From a checkpoint of a small transformer trained on Wikipedia.
Size: 16 layers, width 96, 2 heads of 32, MLP 768 GeGLU, vocabulary 2876, 4.35M parameters.
Architecture: RMSNorm before each block, learned positions, biases, tied embeddings.
Training: a variant of Muon for these matrices, 8082 steps.
Each number is 128 + 24 x the weight over its row's rms, rounded and kept within 0 to 255. Layers, rows and columns count from 0. Numbers have three digits each. The size before them is the row's rms in percent of the matrix's.

# layer 2 MLP up, 768x96, rms 0.195, rows 0-410, columns 0-31
122:133108118107131127159100158130106125088120163084124125116126147111130161124122156099087171142137
095:139150081176120145116114174152136149139083147129106127174135129117133132142147122149161132162142
106:147108097110077116153085116146147161136140090132130125142100124144104110137140156134114120115088
077:130174105092123100098150114142178128112140134160159127121106144148123158128114139164146107091133
091:104146169139131110183121122143123100161089136125145120154104101100124100120078140128176076121141
112:149138089122115165146165135119113142126154107112098155104129113155143094158156093151112125097138
081:158167144135190147150139085110127124102086097182144154138130145112110155108072139114073111153138
073:136132125121151104112139128148161143138085143138139138156120130127121163143086099119116152150138
099:147117196152148143103148106141108146114116143135091154099111133111173130067145098160160083133142
115:138115090083137154167093126112163151153141121103158096126100125123149126119121138103143179104122
083:166183148123157130122114135133141101128139144111155181089137146174116110147121153146083137119126
121:109159164139140107135147130167145136046134158095157133115170142137098137107121140120089138118136
099:119133121135107153140108167116176139114122142145152134128119125137099136121172113107113131146144
055:145090158156143144120179147093156146128122114137099097128145139166147162151109103160128112160119
108:144138136105138133125112140075150171115128131117165089117121125092158136134129104149111117091101
108:135113146117109132122126183102157099132088170164118135123144144098132150096138165094087141142140
085:131117119128155162135171131113140093135083172180130113148119087124134116151118154103126147131148
110:149108110115091079131140106145130145097164166127143148126132150148178109118136126141134114158106
088:136167112134123133167136139090142091104154143143175100134108149119149145101078169140138179147157
061:155151175110154153157128105141113164155127116132175108162143088118147127102109144158128177135147
120:117135124125122130122102147118138149171128137125122166089139116157133171115112104136113116113086
160:116125133167196126114132177163147126087121126098137159100149122124126122131155117094093091133129
096:167109125102138111115154125122148138130110155124142089148177103158177108091104118141116141145109
071:087135162109142132160103116135105142113122108112153121183157097114150130119164152141085121165089
095:105141131125135124094138170133099141120190113116110152116141124123131189113164125136148163175174
110:138103113147089128141117093139038155137135123122133091116100100150085088122140137134174098126105
080:113102133148103118122131108134156100170143091173118111173131120110125127126134136118108150123124
117:164143153111120081146137139143170148142153131168144136171149096145120141146128137156135136141128
120:109119145133120149121104131140152099124128087138099148120124136115132115138166150159135090123133
117:146129105158110143134139117134145141132122133164110081122179147154135111118131122129098152141082
109:157166119173155113103153123139104125119127102108143136097154136126143092139107119127127131154153
045:118137099161109151110122079127134149129170134138070110130103152141133135134198106133113180094096
093:127110112100130157167147118158127120121095100120131079158109146151110100122085149121133137129112
115:139108143178148118143113096130120151097121125094139138132139115165110124113127097133120156147160
116:069107152139133133120170154154124133122119139150159083164092095145105104128095096092090129147188
121:109108125128102159145093082138161117102144101143115139142132105129158114125098121093144103124137
123:092111163177123159122135118112072159099113128127137138080158122159142128106138131159139109140135
106:092135125153088103149103097154125128130118094126118121165152120112132133134131163109187191105135
111:146106096096140149120110150132125133140129102102099148127119115125152148144149105123125116084083
107:088120140069101114132138147123137122118159145158125133098159152145098163120099133158104133116103
117:129110084146124149135118131111129178115115167122083156182115156101170112101168108117124111113118
127:167113152118115118170088140116144108137080110087111128099116111118112105173158161111122142120194
131:174152133119164107126145076126120130109156142112139175127149092107099183106110111128149100136100
103:125103105124145145114125100131088134118090142134113162130085190116125129154119148130141122160082
090:123188123077136114144164157097131119177129088123090155150098128095122139101175132115174117158139
121:110084122107111121115131127131148167146103073108111177116121127116120129117130098130129148117152
095:147133135147099106160142136114116141097174122098127163134128128197206191109093131173118154186146
091:117154145108102100133101077148139137095172117137142132118138159136124114131095088126148151206131
106:116087125098142161167108150126122164148094117110131104087166144128141110120120086132089121129127
125:066086137135121078141137137115146109157107163131109156113129086106103124113101172132115166161163
087:131118150096119096132112163125154069118152158128113122099131132143152094148124098102133144158146
063:100114097056139161132126153136139114132157089166117119133100123121145124161117145164147124131155
069:125138146111139137146165165131119088147105137094146127121114128085136142158150124097113107132152
102:112108102145165153118118128122116133146113109137106118152106155129072112133139138132119168140160
098:139159147128157089104165108122135126144134116136075129117107135109110110143124096105136149100111
125:118154095117149142126168107138111139126157127117128118093175091121162117148124127125100130116120
067:127127113087122108143106100176135119115086117111095146144172117152165107120150099105146118133147
110:121128147129155101153129154104131107105109161085102121139112155115118130092184121113123146143163
103:119171125126108110125109100129136145130121154136137126151120151119145108136148149122135175130137
097:156144107114152181120156153104110115134141133162146096109084142129157119118092128135140152086087
129:153147130130162134116140115154130113140162146145131117124113108124128119186124110130127107127143
122:138182179122161134103155145136128099094092089146144154115121131134123141140097173153107117113135
157:115173113086147107133124096137127144137159091095126130114117152119101172158131152145114099066128
112:173116137108138186132128159116150135144134150109131162125134139158107102144151115137085121068102
060:104109097117151158104122120144109124151153171113089174155156131131096116144109122126146118123096
085:132124144140141133106103109114096151155128110158131117077160128121149134163158118133137143129139
058:106108092181133103125123136071106104152088097165146135127108130135112131112141126122141134120137
123:140149106130171113100154108143176105101089117129139126138117122120112111105097112142146155069136
077:163121108119156104126144118136111135132153115131145061171136118148112140127140088155155103106126
066:105150166091125117128142163155138108137147090178114138157116146138159146130127169142118154105148
095:136135112175122086090152150106113120129092091174116092115135161084107143150174065115108134133129
127:154135119136096142142123136080181172147155187105130151116116111112141147141138108134099113118141
070:113116128130121150152120148110128142139131107134098087153131119154166108092131093151090110131093
067:143124099124124137171122166123129126101155184127161131147119085053140140113171129128104094163153
100:161130118154137107161119146153135169134104153139104147176115121131154141161129122153166117156122
088:137142200167155111155089139130141141104146169158133169138106099083125120137091149140132156099173
112:161133167155100135146099116127159101127143137124096120100093157120106172145132187112143139123136
090:149101124149142078131113125150164084144090152155121117143122165123140135143127114105109163183174
119:163137126172173148111110131130154122136104125164087131161134123128105138169120122131156145131139
063:138127139105111125100099090082082123114151136125171163139156070112130103147104138106122148130076
098:126067175179122153093165143137141088118132095134119155078131114113103145116079087162097161126090
102:127129171094141144108140153132166133117099103106121141144124110146124098137134104164165132136164
088:124100135136079133127128126089161144105163114122129122110121111123114103075142092131110134118110
087:171110161108126096123108140154120136122118133160095145084108120112144135186135108101113132156116
058:147147150115143141137142073112087148132135119090120074126158125138123152134149124118146108130095
104:127161117125145152091089147136110084132118159095141133122181167125140138087130148143149095125101
116:076126103091124110116116135128122147138075195189105144095101111110152116116121132134104105106137
141:139134101085148090145115084122101147145164123115150127128130161147121150132090124117128129105117
089:172135171140156157153105135124147145170129119113122103097120156138110139091099118139150121133141
107:136136087101096118139110138116099104165180137115087132075138164136107081186159112147135117115140
089:156128150110086096144114122136098102123157132120171157125130124147124145137129119157131153083184
075:126138112116113116126131148128103115141135174142128124109114125075149119136097125114141091124081
071:066095177148140161149132137095140114103183147117102126158126101114098129147165105132106095102151
094:105173067116117123193118126160129117141119122126144122114114140134098134147117148141081093102090
109:159109142133087096146149124099101118195107107110085125109077114124113077128119121167117136158139
117:131119161094096092124101116185076126136162098142137174143143127124119150125125172128129133137138
117:137096140097084109142114178136137138140070150173061108104132099114106095174143084087081127111144
073:169139118164145150118101136169131084106111142150137156105100158156097096112172134150114126095115
114:111156115116177105119126131142122109147133112133075114121143146104126144136142120127146104109104
094:163151147134126154097140122103155133122130116101145153130109157125123131084145159121146143175123
122:139138120113104149132130104126140086127160125125122106153121132146101109114098130105120174163082
137:173124149098127114132099123120131154096155145117118108136158118110128168097115136118123131112134
110:137119100129155110113142127107078150141116154130089112123129143144111131136113146130128145128171
068:139154119153120091111181094136082116105120143128127108092134125098123129156145156116174118106138
099:111111150101126106117117135075163147119129158199108103157136123093103119150116132119122123137124
072:124113120117102105119138154136147115146132152101142149148151085133137086203152114114138205114123
093:139160095164169097130135119134183144089163130071114136111160171170117150144120119149174152144135
082:188089144128150127128112140107153064162106156093173145134128124103124150105117135163092126148131
121:125104116139161158084169123152129106114154112150177099136151136123114107126080104115143138137110
151:135097146136177136089162154135144178134157132096128133087155145101129112125111141143085119115125
122:164164146131142128094099097128165115090110156155112119139143142134122142131159132115149111120107
144:119127106148157072126129109141127166117151134115080146159117144076108159131157176167112130068169
064:145112138137115162147088135126124136119127089090117125117100111115108082151135125139095156127130
128:149158133106129116111116110148124099122096121073159115111129105085165139112179099124150115110117
101:120129108130114140190123089098148108125119182131168139105133133099129101154147163178145089110104
081:110112150151163144139114151123108133164099165147139120161153174156130125140145151119124154100158
102:115109107097190116094147126143164143115136156154138138121122136106141153157086168139140107091120
137:150171137185127139151118130169111104145110112096075098099153152130111125146106117145145101123171
125:112124100129176118136141101123119134164076173125103147156103106128137114126130111149153069144155
110:123119146174155141104123153113135117090167178150096096140161120093163133099138108120101118134159
126:128166100122092157100116094141104111092157165136116157114105143166135110165147134093167133119088
113:121105082141154128158101128106101158116162076150130136138106121112142104151100103170105139113113
072:132126134114136103101178083125121128100127162154138121147105110092098116123146136117119151090094
086:126114129103159116114122135135148110136172110120153114111116110136116137146138127126166115169162
104:126150123153174139107144119148127133111160142116101134151168108152133113130146149117094123112131
111:142119091152128155090171143127124123147070108169093083121157110153135109094106078095126109123128
094:152088159119144163159090149160116158167128135140137107134159112142146153115137107133109114156118
114:159124140124110105143175122088119117134157141152120154119159127130137097115140096165131126126131
115:121111144110141144130090114092134137152113127150147156149075118085129164128088110173085114042116
086:127158093181108146106125106128076092111129124117187113102137141116172142155107148132134138144129
103:125107099141118148124144067109169148124125117161178121108147086163084150106113127140129172140071
137:130092101124105136161105137137144130117114174150119099157082104092154136107153095121142178107124
114:132147127094110118161102126131117153147126126154169133116131187131156100121104170149094126063137
065:168127110091111152113106105118114092094107108114125114112124140136143137141107110078168163096104
079:131150128107106121143138082117147126152097119153128089116169119152097143141110102105132146127136
115:134100136131096156083038120126158134115136083149093114111123151125122116111125143100165135143082
068:130115116102090117113044123130170134092127122140105117113132131115118109100122162099137147091121
124:126142181083122177125144176131131106101167135115126159139151148100098115116150072127129121169159
095:155121137124142146123138123159151103134096124161143175130123114179091116093120134108107127150125
102:090137149125162106183095144125132110134119089107144124162115127140127154119092142187162167116165
090:138113158125130133123129126103117089168153062123140078140094136159105111124127091145122118107146
121:107101158103147123130116084158103140149154102149118121140116120112124084119111131146085103148116
095:112116093142124157124089135154086117141169115104134111162131153136146099147160122166132067164125
082:125131085121097143172139113158163135180137137093116127150110119139148116161146096091117108157142
083:091138083104112130129144111157130142089116100116155085113106173068140112167148120119105139134136
125:162118127138100151108132118132146139131149152153112128097127131132111111148107097119160113108070
104:144111139097132142079163139124136146138118157149128099119128135155133144108132080104099132119084
121:149126124060185132079150144123181136139135138144143122169113141162145114137137128132130139150104
091:122093126121108107091111138180130135138116080128127112115144122142154120136126121114127108131131
084:109119170102128136156137183140086129115108131146109142078107174135122118153110155099151132156133
114:119159148139144153096118112138103164127128132114138099119132112132166151093133116165131102162137
132:146144132092144111123127146199126136112115118171124118129134153123129110132108160113151166129150
103:102099117143135125128131132104130108117147127145131109128134144114136106155141163106159178102155
125:139170160137128142126159115135080116138067095125127101146095094099124146123105156143116106138149
090:149129078128128088118115128092111149135143139161127152145061156098140120088105133104128131132094
093:120111150119123129178120120141138114123168114115185128141128131176135157117130102136095125149181
122:160089139194144148182134155121126102167149120090101118121145079107144112126100107119148138166138
089:144146097173124134128068100135171159166130092115160150137102119150091180151138162160160148146108
063:182114155125129105099111129138095151159106140114128127128149114126101138116099161096104125133146
084:110131182088133152152123150101132131126102115134122103143076116129076166143131174183100117167129
104:122086156153160104112126103102109111119116131117143148142108156121177138135141109154105088138147
080:127144113120100147144119145145137125138082160120107125116102161115136124119165192132121130111171
092:099145148132104120151099080153167104146147070107127135135098148157104129172122075107114119138092
106:131140145088110155145085106134113125123177154116116095135128170166110104115152152128104159101128
043:121150140143130151121123145163123144107098106117163126106080165102135129121117133121138160126134
122:071145119091150096125105120114104131166147085087147166151087096129149120142125131131105085130132
110:129107113141132115063127082142155145132120158108139150128136138132148142139074150190146132151191
067:147108118115124151157141181139162136114132119080114094117116156113094123122141158092177103143119
113:147154136139136114123119063138158118117160103097112099127139136119160183132157145132173143088086
098:123135148155143154098099134155112133163145155110138151105124109151098093132094148156132102113192
042:144110143106125120125115120120157127152131134105165109148110159128120088138115098118092130108104
093:109111128093165098151110123131145157127120126124121134123156137139147119102125124127161101155153
101:146116160163148102125138153136171117105145163154126127137174112081130144117121155130149182119145
105:094105162124086095154126125097175094175156121074128104089114137176088138121127139125107158102143
118:100085121159098097157114112084120137081135103118117172158091108148093153126167125140137156177113
070:143113145111127116150149140115112124090138159125186148109129131110101101104116137103138089146111
082:112093145092140112155157123108114129135124154139177116117144136125093139160085204108139116117117
030:125166159100149143091117092108146175149074136137114125159130125087120161114159146131127082130138
075:121130073091146145124110106110157067133123175128133136180115106117113141122169143130105126161129
098:111128129121135135122144107151147135115105162107125096122125164153124107152105143090061120135132
091:122142146117092099140148134084133153145169122157133134165090140157129124122103127120188152092126
116:164133131127094146147145131167167128167096113088124091122162109181147118154118117143139119166112
103:129105125125117133123099111158118139129102108112161147109131116125145147139152152115093105151127
056:128137119092115111177119136140106111116116105142151155154128095124091113136151158130117070085138
074:112173175103115113151109156137106109139102113123124117138125134141078137090103110148136085150143
092:139106123109096174128179170081149090145123112141089137114101162104119080135108112142102116112107
075:136151127099135167135158130108132097175115126124156107147091170141084167094116128124115094134142
113:170122135134130143123102136107106133148096092066138104136104104170114116151151124115146167125123
105:127127135128133120091138198141114136123131154134160109119114121099130148132152108160106105141114
086:089136108139160106113184098080097139119123162105097140107141101078099137118137125124125110098099
142:099110149141119131098154143147103092094109137141112098116157063085132119122132097105105123095118
119:110147116132133081162171158153123105159181101088128139115123171118117118135125152160165157145119
116:137104127107090162100111113138143112106141109155139117138149124142119117157100110102140139129112
097:124165092103123137105113125127191117108153156165140109096127131127123132135091145153134102085086
086:143128178101150173138169126122107120075113142136116132131161144169133110167140081098157124108130
102:108147114070121166108106121116132099116163121105181112144080151122103105108123125158153138161092
069:122118135105119102157140156122171076097112115158133127166107161111149129138121137149113088122098
076:140075101090125139171183076148100128114155108114113161075141131139124098137104154127130122144148
077:159146144137135133140132163129107118115098118075173096137124129144147162148104095131107143152143
127:112125127123105106154123137128185153117105157156137111134074114182087127121125152101156175152125
092:120147152126193160085130133119110113099073118114113144126162148115127143114198090136119106143103
103:134117108120108131106105129166130122114139135147129104126136117150151119128136081122130101139136
117:131151123112113109154113112175172149131113162124097138125114109132113123154103122123169063109149
077:127124093163156107124134136098133114151132141096132137099129139060142128097124121161175093090152
090:093152129128168149076137128131091104132099143134180126129157109132081112128094115121177148112143
101:101129168100150114107139115146125159081156137139140145096121136128162134083178148131159143144140
088:139132102089112151163127131141126182107176119126158126089148145151135151167125112166133102161127
096:125099098152106134091136127121146173132114122125138117122121088137138116147147096106160090134139
080:137110142107151152107133177113144155138158126107169135129159088131158122123136099124149131111096
122:109108110136150132099155119153136098163106135106091143112157110101098122113135091120167106113143
091:160151137134152118146139066132127147105128137174107140125143135139154119104112129148088097186135
082:126116138143152093158114100136159084139141101106111161088149105200135114124146087155151131116127
103:130174108121067147138125139095138127119101147119132161122140093154113094159149141074133108137146
109:120118135155133122121145098133130123141143150124161140114104143155133103080115099162121135119114
115:171140158118161134133115138122129115106149090111134144134142140088145146117157137128149111150136
068:125122102128095126068147132133117147123156111120137152136150145127183107138098182088156144133099
055:131172140153117129104129087118107118138137140106104133127164150145116121145108143125161128133123
077:089130155156107116156127185091105100160114186101124092141090153138124095135165096105103153130137
083:131146153116163137147104107088112120155127121088142125127168103101155140073095090122063129118113
056:086149077168113123118092133144165141061187138134154110113154166107116130115102083147143121112096
079:128117151100150136158109081192130177096095132163133138135111128127146142129158074101104147086107
068:138129172152147090138119133114147158118182134040133114127092141115165151140122126116149152106155
106:166124139115125153103123180124098082106110116121180133090153120093137151142154119156102117143134
106:091094121128154064130121100151114121100149164096106115168149101112135179138161164126115134140134
108:107131071128121155126136133143138099098088123163106072122156130162125129111085079115124133134154
081:155102123100119150070080158167117133165130126116131122121132088121143155136102116122113147151186
120:104123161143137149152120128133158133098110139117191142114098117116114100133093106145127126168147
094:129154122119089123140145102123174118103164118156138120087134107185184101120115143109134160156146
093:141096154137121145128115147097146157083064120115141147109127131148120121161162107164137106111164
082:108114119146168100141143098089116176128129131138103124135155125119111100147132053142120137108114
101:117143126174094095117126132160104116096106107092109101118077123123108114133128094112088141096094
116:090156107081127138147155081114125116126151153121134129156154142153137109146096178177123152155149
115:124108128130122125089155115112155103132162111123125154124114112155114123154073163119166131124135
109:131122129114104089143132097114125114134130105108099192145080162142114119088159132139135122137162
136:121148177128125115114131164106159089127129123131114118129121111118110142115141133118126138101114
097:146141088157150152117114143128110052121131137163136099140134145094129121139124097132129128132120
104:162137105155120109157119101138136150116157107112148142154125211159110080112107162130128136101145
152:137163148152086149158141107144133117132136070132094153135090145157098113112118102113158152154079
128:157085129109172171154114116078115151114154163119107075108118140101133110113134120139140126102118
072:122125115127117173121066079128091097113153113139157133128068158117118122115106121111131144165093
081:096128159117139140144115088101109147087103155117131129111133165140116144072136123110102127116157
113:129127084087083074148089107186142147101133146102115133155135109153144148091157143105133146105081
095:175103157164144153150146126150109102136096141129118129109093139156144087097122122143101096176185
098:150127155146107150063154140165112131141136166079105138072070110138129145155130107144122133169133
062:098135124102160107105193135131104151155149131161120174123084161134139129115133135152084121168102
108:131163161133120147152137142146078118148159091107088099104125115145146135086126093153092125150111
095:137122081142084104136137103156099133129147121124109119122143153138124156146167140114099109090168
140:103120105118154121168090114121151103097161115140121072125115160117107122134093113160134123143150
132:144111114109130111165124078122091175096143158165097143156112153118142144148140111140136120126116
091:118114115142132122116132103103124117081112148121107146114103091099110144125116199137130141119116
090:168142099113125138117167104144140152131120133122141151122105145175089177151155144072106094147147
073:122153118186105087178126097121117097156138104145087122178124134111096109142134136124111147136130
112:108110103079141161107144098115100170132101130141159114136130149134140113122129161107131132161125
063:124115119116132091123168150188133119106130141120105090105142124123156097191100134167136077136120
054:119147174159160136142112149107135139145088140152135150146159133151119120141121131112089172122160
118:115085126118145111097164153139154098138108133105095082117106106165148130144125137140142113131131
100:113108067128121099122102110146078148080140141117162123117151112153134123097105121159170127131144
086:109125097119128147116106099158102136116151132115149131129154154153113102114135144131119083146130
111:164105160160105130087127144096139116100109102129111130129095143095126153095143124110093138089135
070:136078110144111113179139089114116091157137133109160136106109145109090168072097115168095136157171
102:147148169146140146078126104112126087098117101145141110106135119124132107101131106131157099141123
120:167119140143127117133187164113142140149101160149150123103168102085093117099109129148097101114172
121:141161104108117142129114141136138158136103066107140148093093133152133142141146140124147115091101
096:117112122156111148107120127105147149127137145174165085135129150112118139154116094126151141098140
090:141122119151101149122124092166145142152126151127164138035163139173108129145122127145107108106153
072:137139100160180107124115146088134119137092138162150146103088148126151114148151164116129145129162
113:130133147143106112127118135151164100100126113163110121149151108133161124124100164097168100144167
116:120178116116137109110077132108124160152157113142126111138158121104136128142157166158140118151102
102:139129126080148143111131115102120146135101133138090090093100148082158140167135135159137124120119
114:103118156143145119117068162127155091125193124152117144124129153122119159152120151097152106174135
110:129114059121092169135097113103115145085093116112140125084100151126146103138130112134135130102118
052:119076151117150120103095105124161132127151143154092141130130118132165180130101151110106094122131
117:172124159105080154122117122099175105106153123111098125131153157126160100097156125102102137139148
098:142136113113148155082137138159124172146108144154188132145124144169182120126141156118123091124141
095:096107189121123104108166151148188134101171148117114120128137117132125151141173124138093100130115
073:112118075105109127131086106099144176140139111136118147147089114112131146107128149111136150117082
115:141104100112182129108123135105129123155112157108200096116117179123136150113063145143114127129102
074:132129102154117115092139141132126125100136087134126061098145138124140131109153127113129146131164
119:140099166081129133100125139164121153138137140164124083096110122153161131139141143087158091164126
046:182096144178115087130136089144134101127139097135130141139155124151126119148118113138123141107113
091:133098113088150154120134109092154122113136108097108112121120110102174127187140114091127143110119
117:178104149127091140163125084097109146129147103146067111128105153111075129185073109139119148148136
065:138140119125158062117110122142128145103143162154135157144159112150104137115125119116146107150126
099:093136146160139082116099124110169128133129171149143118090101137114118140085115165137111174148139
119:152097149129098122136123160083128181112123106150129164149114122114149107104143128116113150107130
063:133097114099103148145122124123105115135118157094091131095122114122099117173165097115163125146164
100:153114141132173154132120115150094104096135122102101134125111121126131116118169116129074124106138
098:161148125139158113203131175108145088109115149123151150131149140122082087119130151123102067134116
074:148094136111134107129149113159088135176156132110107101101137109101151087134118092111131143176142
078:155119104150130110122105122121137134108122112152132169190105149105107097165160124142157098154141
087:095150112142154129152158126192100143104131115124076114097166121137125112118113124134142136115110
130:101142139150136085148177191122141112158114120108129143145151107167142151142139119147186184148115
096:167141137138127166122150102099118120143121147111118146078149130118080138105138132130147098060112
086:143143142075137130144124108118091088137134106099137136135118118116122156147157128147126146065105
098:155092181107114122130165143114148113113127122086186125124126122151160149090154104103115181124116
111:140095158123091160148120147090149135134142157127143103129167115129130158090141144143150126098147
105:122144084121109114116143113145136179174119178122113108135120115134094130081131103095075117115129
129:114098104150125173150117157124133133163163146129149156100120148143175117101110142143107121183101
098:132144126086170118117145120117134147142131145172155185123183132129135156131064132126146174109148
069:128154137141122125132151175129104096139083109149101139067151163141138125135116127113082140122146
068:123100127130155154169156125113110141129193082166138120186147112164148097140099140135163141119117
118:157154102148105138120102107133140120152151102125154120129150125107134188125082158140128138147091
100:146138150179105131089090106132128164151107167151131162097139138120145121143155135096085140120084
097:124143151113123135136156154116111141171093130166094092149125111073148093134121092106120117131144
107:128168099104138152144092087141141167122093130151128158118148098094149159097191151085127091103132
092:121139134145081107119111103128136112158103075104103148110131137119165117101141129088164138098110
125:162125100130111184130120169137139115149117103110123093165128145099156114109098099136163141117122
095:125080120160142097118087135100127151116133159165144111149121161161120121127088106133101119170138
113:150101160077084133121137125113089172143126140130160113101131138134152152089123141127143118134097
062:139171144136091113199119127111132093106152106121105171171119108137107128100151115091156065169125
045:154123085106100115138122140162152131125144140127118172136110102154139117143109164130149154129096
104:141157104153150101109100119132135149104160139147097136131087169140125164143146116174117113123139
148:141077135166115118134128128150118151124134123126159118138111123132139142111138144160160100146136
080:115124166169123102139122096092109140127179075129106122138090145125110134121127130124116144119117
068:140130134128128144162115081154136132120141123080074099128139114159085158109182150115133136132123
062:109133144106139138121128101080144117134121145158132129136161086158147158092143125114123141093125
083:125142113168092164118107119118134117119155126120146139094105109185112121144125125158155127130136
100:140143094093119161135109126160107107110145131156145134145149113092128157125124174133156122165132
140:129162146096136133106128137121151130136144176122147100131133125102147152151148151156133097077109
081:102167124107128138099142126130134120089104110100133113113144161153095185137088147140118073166154
143:116075177108104163131115167122151097087163128134165162166168127151144114085089118123139169163111
082:083140147135090150154090109143095131094153116153129109141126134121138122106153090079159110116085
068:127130136113113121081134117139155132152164163132097129142070085143138133088115155148134162157138
049:114123170136136149113151167086093140146129105121129136124145133114156182116132135156137125165125
110:110106130109132125096116173136147119102116174112153202139132126152098107145124109113146097112173
093:153141143156156166111189125098126161090147137146124121126163156127134124143141126115135146194110
114:159137194103131154093136131090133145113168113130133120148088160151151135106143130157104110121087
105:115149132113158132139163147129109115134155152130102120137130169109098148166125135111158130141121
073:101118113122138081128137101109176116111135083142134103148128138143129129112122121136132131121122
076:127136134143172108130170147131147137135122141097130099127150116103081137150156113125130147129125
095:149130134150122088119135120110147168160106152077125105116108119107131099143146127121123134109083
075:130139120110094168149120112141160108128122103131166073136115122091138147134111160132115125111126
115:145093166131155093104155176137100116150136130124134121082134138087119119126145122149157148119176
159:091113162128141149093100174142107117149122135102125121116156070105116146153146138126103084116165
123:104107104127100120149111071070128141106104132154142119143132117124113124147124106125148112174133
105:160124134152137149136112100146118162098136118087149179134125134110141110149141133140152075119165
071:133103115112150147155137137120137104146128109113150136102144104158128118159129149138141112142161
112:130092109140109111116142164135160105138118178125111131122116126121107134135159145125098174141079
118:148154116142133102169116156087108120130079141137109117098103139098128130134125120110106133099170
096:111141168125149105123160124121133132171134143149148150109134108113103120097130118151101103170124
072:153131101129161171114109130114098091125107156149097113111105143132094100081102137102117140133134
100:146134090108126156098128106137158087100104103164101113131091187096128108098143133174124110112082
115:138066192153166145105159142129102132126122150065106163125122158151125093155177156099130126110120
094:172162175116112130134131101099129116126148130139130151133107167111148147159154126129081118070136
109:151135093150164148098130091105145127093154093134127099143174137128137119080127097079154092131110
086:098117092137130153061079137143089110156115142133122124111113137137142152144082129128106152114131
106:120100127116087126125139151150128156164146150135106128150172133132141111124109096134096142093135
083:129148135115120147155159124087124092108088123146132105151111128133104113150159126113109104095075
062:153152149148107121130132080176121143113139109145120096113111132150131150096098134179127121114111
074:110168101119141168123161146152099106141150122129117144115122145122144107152072101137172122147129
135:095123151119133104106128119113121098137116115133081138135111139114145113147187132137147139110094
111:138132117153122115128121164099149115104117122116151169092127088126106158174069139099135168144115
090:147088085145135135138147146118117167141103182098144104096163126135115096102099095133149135138093
079:144118099117113146118143119147130131153114159149115137108136116055117097137078113118121145087128
076:115129177122137168151063180089123110085113104149098135126132131139095142137125115136125115140121
104:110113121129113107074129103183114159132136153135136134123145120135152091159150123087136087155112
082:115146097133099106145145104169140098091149108117134151173133118140174138177154155140137159135121
097:174167139096085171156126142120121153148108081106160114136132176107133144109149116145094140138115
099:130121158131102129090136114163143155146133118156126113065118141090143116139111113070125121114133
088:130133131146114119101143108135083165148163158102157110123151145152103131128109142122131124149113
094:140149138117110170115131081082096108128168069117130134143131151097124113128133107144153126096087
077:168161103148097120137124100178123152128122102127074152125152154154160109126162088125131074179131
103:160095098150186098119153113141134135113116152120125147112171130115134114158090115143088110106132
096:136101110130156148093124145078105118122130147140127126154146075114137145104146146140117131167104
085:153132136113094142160110142123143120116141106098110096147115088152095135207115142149138120126126
097:102112128117105152107095131164149117155094111137087095119122090090113129129164147149122120132131
039:159121154081139111144182090145149131133172106143126119136158138150098131170103141107079116123139
098:158128129138136129181107143138124120138126120106098165091179137108155114098115143094113109140144
112:109123128153138151114093116156133173094149086132141123133173126153132098153141126131102148067131
100:107145120138140158127151148162112150094146131130140157094110172152128159112121110117101103115103
105:164101098064127117114163105107174138120126095126138124155104136089079164075117135174113158124127
063:119124141139061152169095120097147102145166137135121122130145148143115109135171098140104186122148
089:075110178152102065152128110121077127088111134140108142138125146110103154147142132115151133153136
110:154148102101111118162107166116176100094118134110060130151113097108115124088125121142106143117141
115:106091109124131119103139115113117157172158149148113104146176115113144059139151103128112104107121
128:094131131105109077124162120147139109125152080122103103139121127127106146148134139157189145065117
076:087127135092122119138127139137109106140106146196121090163118171147123121120069115134116160120128
077:117124197147135122135116134150112163099146153132133107132165066120127128092132189109154083124140
082:121134139057160137118102160122111162139133113143140125172135107141102156146126132100111140111153
094:127145112121130138122134154124099090118107136096133103111123166119146116084154100121153081150151
120:139112105157164112131174129154138163152134151078131087131150127124121084106110128144129136107153
138:121130159122167096112106119151140122094147158136107142087138152149124176113125161183122134164157
083:120120135119121134116114079144089148158133098154099136191087127175115103104116121124100121068132
095:107145115113140138160162144125167107148192115139134112166140138129138144120120135133095158160118
116:151112161164106108103128151153092130158081123100138097106167118146134169088120103114131136115134
118:112166095115138090160134103123143123152131173099125177114084163165109144140084131124129099135100
075:162162155109146101125149098119121131126118115137168141144134128169105189119171096148086126104129
093:116097105135110127119146108122043147119108110134164112141124078133149113163148146130114120099109
083:163125110187150119122163114165117124148130115116122110146126142113135132108125106084158162143134
045:123128138155118109139102161146102139099113122148113125077145114132104175151123195133138139154142
069:171127123136142128131137125078145096150122168129131148161103107144141133118131091074143101154115
075:104178130115123131103109151122116130138083141138121126121156092133167151099105125114125118138173
082:172167137118098111129122118137089118130147135137110132139099131137091193121177100160122097084119
086:138137096127183157099130114153103123139113150183120158128126173113152125145092150125106105137137
101:137148162100094123126127157105145145102158098131111076143131169118120137117150139151128114133158
091:166159102136168099129097101165133142173118120093108159140158125145145138132140129166092130146101
122:154096156170117136142111135104110170116137128095151199156131122146128119112125120139130153128123
081:153099134121144111122115123130145181146140118145113091133137143135145123132142084148155127109109
095:122098137171136127151180158070123114083156181164122127162166158126102103125101120167117159120150
101:108120143096118100142146131155127113108143131111135143122152142118188179154136168115109132107167
095:148149115176129126083091090130113115152109105161092145105115107107153112146149085063149138134111
089:144113132116100115160092137124139105119113157125137118072117147103113141116122126116093137156131
116:169128126129135151102104157169149118141078134177147188160129121098161117108154130123129150127125
109:076159143118089167104131120161127113142138127117142100140141098127150129166132144127111156137146
131:154090117130175148094114088147132134135105149169160121146175147107117144131173131185109101093111
089:111119101097102124130097105130075120101147142122107143115114121150097163151104158144127108111097
088:129093109117120166151106131128121136117119126140133164132138108100160111150165156142167077138104
119:136139157121117125118112164088125139140134141124151150103098153125106112138133125144103114113139
049:085129177124095126094130127087108129145122121096143130094135130187126150101152137144142119116140
129:093163140136118094160136138106131138187176181128116115153169125134131115180139122135147150121129
125:076142058130087130126135105148157137107114127110141127085133117130124122115120127076141082076107